Part of a small language model's weights: no biases in attention or MLP, 114M tokens.
Each number is 500 + 50 x the weight over its row's rms, rounded and kept within 0 to 999. Layers, rows and columns count from 0. Numbers have three digits each. The size before them is the row's rms in percent of the matrix's.

# gate: layer 4 MLP gate, 192x128, rms 0.059, rows 148-154, columns 0-127
# up: layer 4 MLP up, 192x128, rms 0.0579, rows 148-154, columns 0-127
# down: layer 4 MLP down (transposed), 192x128, rms 0.0713, rows 148-154, columns 0-127
gate148 101:442482530594467525498471455462487485514437430580468478544529398531417532552397541437562562526561653458574514526554541552476455547514481528481581478512502528527505573633468532516504518551469470548527451547501613490481414525502508478567480489459495444474348501464503488482444504509455562490523548520505516553524483519511608446474454521460460549508483581434489415446556400532464479547462
up148 101:556517481506531569490535493495589526556500481426499579476473514480520451383566432585517487486427510497550479428419470594496555516457469563554432434446500512474521513509467533518514511477581535543568445524542408534561522454404508617455516491496503549523578500422399506500454435580474484595445539483515419480431519486491429566526542459533486408505574468535480528536365498525409484444497
down148 108:479572466524491487556448570563599432547464517519434541446561480460500532467558554491467422472548429564597449447504440588540491571457554477585485526558502425538425529551490445583532455446430492534500480473530433504433445496586458569472453453432452513460458443464483445551438510589542531525489469551470524490398477482464434585553500490511582423403495546486567506514466551407469563517477
gate149 099:479500459516509381452469620531517566453523533576503482500538422529506576503617484484424501578559380544421475511539573519477581486542445502425537508584518514511554467582558504558521525462541477476462492468465521478496531529546507420525404474497558497391570529468412578453434527493474545584535571515449445419528457566533505567504439504456450449459559555556437525455489562510500519449475
up149 099:502636508551424485533484542448563437508521497474510509560516510487512448579554413457525522563519480450565520532535508442523475552452474437443581429513501493531560506516583623566521432566559422444542467509475477438578471488475472540533534575486497488527446531452413539639461437558453498481609474576498418496474390519456559569463539406508517465479510480485483527481446499448420521564515
down149 103:511509477492452491495550501440563476572495464581425453594523422542611562479554484536499530560498435507478461505519526585579478539442536519557513563503480505532546547481534496538519625552515517451564478470404526520530500495520445510602611510498479507459525548451401576466477455499500428550609474601509420472468500598522470553508412561507451459450496440593433570534494490488408497431495
gate150 127:426555444475486474482534536511468528466574490497532524575418470480498530404547539513483501570580447496458577537560601449537456495588565567475462545554517536492476468483515618546487487401523537446507516548529507513472519511621483516491549513501501472460540478603468525538523499545374574467592505526548470516542511604511454571447515511475524548461435497587434557370451601547560529547524
up150 127:469567500498495460495534488433525538543572566499574545542444453472466535435506455573531468498568485497503596574525663401466402506533469513484432480508518528492466532500522550496492497438576517420533543566520476477461538437599508542479535568500472484480573506556402506526616414571483541426585541529585492534446495567511533484508484441395540535449512405493450570433498514522541568530538
down150 123:526548500409478497524499533440525539535506516491549528470508433439506476508469508589489519561572469448494596482550542429495399500511468513592475522496431540524444490534484451485560794519526498471548503502514483490390497546526468539598551482520465507463483518465448505544563461582528500527501494500518475464538518565531474445539465432418511502491528403499525586386493550516517512497489
gate151 103:456486547547568425498520508454561513448508479545564526505520551484510494479461480500520414513453446409470574474549472493577509544507509464450509497507523601445525495552472571503467471572460537535522464539525492419460484409516478495586416367514556510410469634442469474495594523452416490514453499446459514402379458446584435517537457521429597470456463467462572514450451477524573428495521
up151 102:496510459572441505528565516511486509441504500423500525487585517538497510486594498488603475579515489508480445438527451403504483544536533459428622491535538555498524430463556635515355569465484533476432469545573415547552480557550482522489486463496499443523425453526491452479478486486485434492494468513502553528521450477560422463375433614468577582502487568486554583503514491509458508402471
down151 111:489443539531521467487484547502518500436516458509570523482525491433482478578542509461532447505378457434439547477482442495584528441541544459481470480435516565426554499542460444530457399509424518494509458477509468398563525452479462515536470326536585483485545511499467528495520483500464424506383547432500579408490395500573426463474456535503557512510409396456561528479522542519608496528441
gate152 116:442454439497479503475501518577488492483592564647385562416501461418513516578460537516515490555566429513473482534495625551481498562402549501440575503558509491506498572424459422511458524463542555477434504535476469571552575522500563493491467606545511459478452460470512428527550536510512425547596458512540587417572524460453560434494473471438480524520478487477553529501415489485424501544521
up152 116:529506484512517407484467524550541458462470463485537517501583514586533441606630437518538512468489558447520573550596524501521529538493564496515571425454479459562617546573491612554486546511516392391471479471510446549498518526410537467451524455491434431586462478454475479482481433512479435484513518531558459540510503444595514610461473525438608498487566519516536544534491418505482477551452
down152 123:397535414552517474471500472555608461495483460532455470511489467560502434603565463476513507460585521455452516562523465505535549526500547507489471429521524533529561568574518519522538568528496406400454501474510463599480570512457542485494463572488461440565467478429532405481531451499506395488584555555504482566503509448529520606504437515495509532518620676534523534610519491511499516494494
gate153 097:539589650474537483587520471396524474472415372615564542609503439444508481496549428472523499490477473514464491501500509437451501484452573538601492539475551460613388422468477518433560489459512471535517550524518461471474503497462537458521521480501506478497521450541486572605508407431516538525512494466478455436509498576512481567494491567423488491528571451501438469466502450526517564603532
up153 095:519516574555575539488544517574517487565508519474427533522511581492501426350487529465400493460470548499445475588454495545464510480499459495486459412488485395508532435511468475487435529563551509569597518472411544563480464495515516535422509532529489565574442632497565438430494451483497425472488428543562549540571426465451583511525506435486494529446481530456484500461565559488637546510495
down153 098:477535364467493466513434487502454468511602500431570499471550523527454583582551561471572531580525476492504461395570483499587432577491492588464507509505518504561523578475477529486556301475535449513473601569512404524475483492492508492478576576481538406460514496507459530482433566519482450472493522529456496477443527504512551519493532473555526436523479423551439427435414505477512468464458
gate154 095:455504445636542442497504494449587569474532407503486481562452492388480497513504508557543584547534431485496486431438513434558457544483482551534610386470462484480536515519580423440459554482562432518496560541574430493553445483509489454503566418526465452458593546492416536510474460470506481503531574600466542522449424541452508551524466524468486424566576483500517455512439470485392458534515
up154 098:491494627498492550541552388474530526470558451472480604559448511509561464482477439523470483417476539494532550483585435506430433520426541435526518448486550611547402494398464580474563580523437465531461570454437483521474491456483499448446476500511488576532452516554523452637536490499476415485425447530497453555510508505569523498505459419509490579500534456414535452543523466428573515563472
down154 102:443458555406470510568485458496516493519422519480502480397517426518521510511576454463469535412494570438459537526553437549454526471446453482495475469483518494546460450624444493502527296507430523558516471491423476497438529442489523474445397463512414545578404585509507457513523427514463476473490416466513549562490520414470547505522601467512500526503473556451542549511550566571531442497549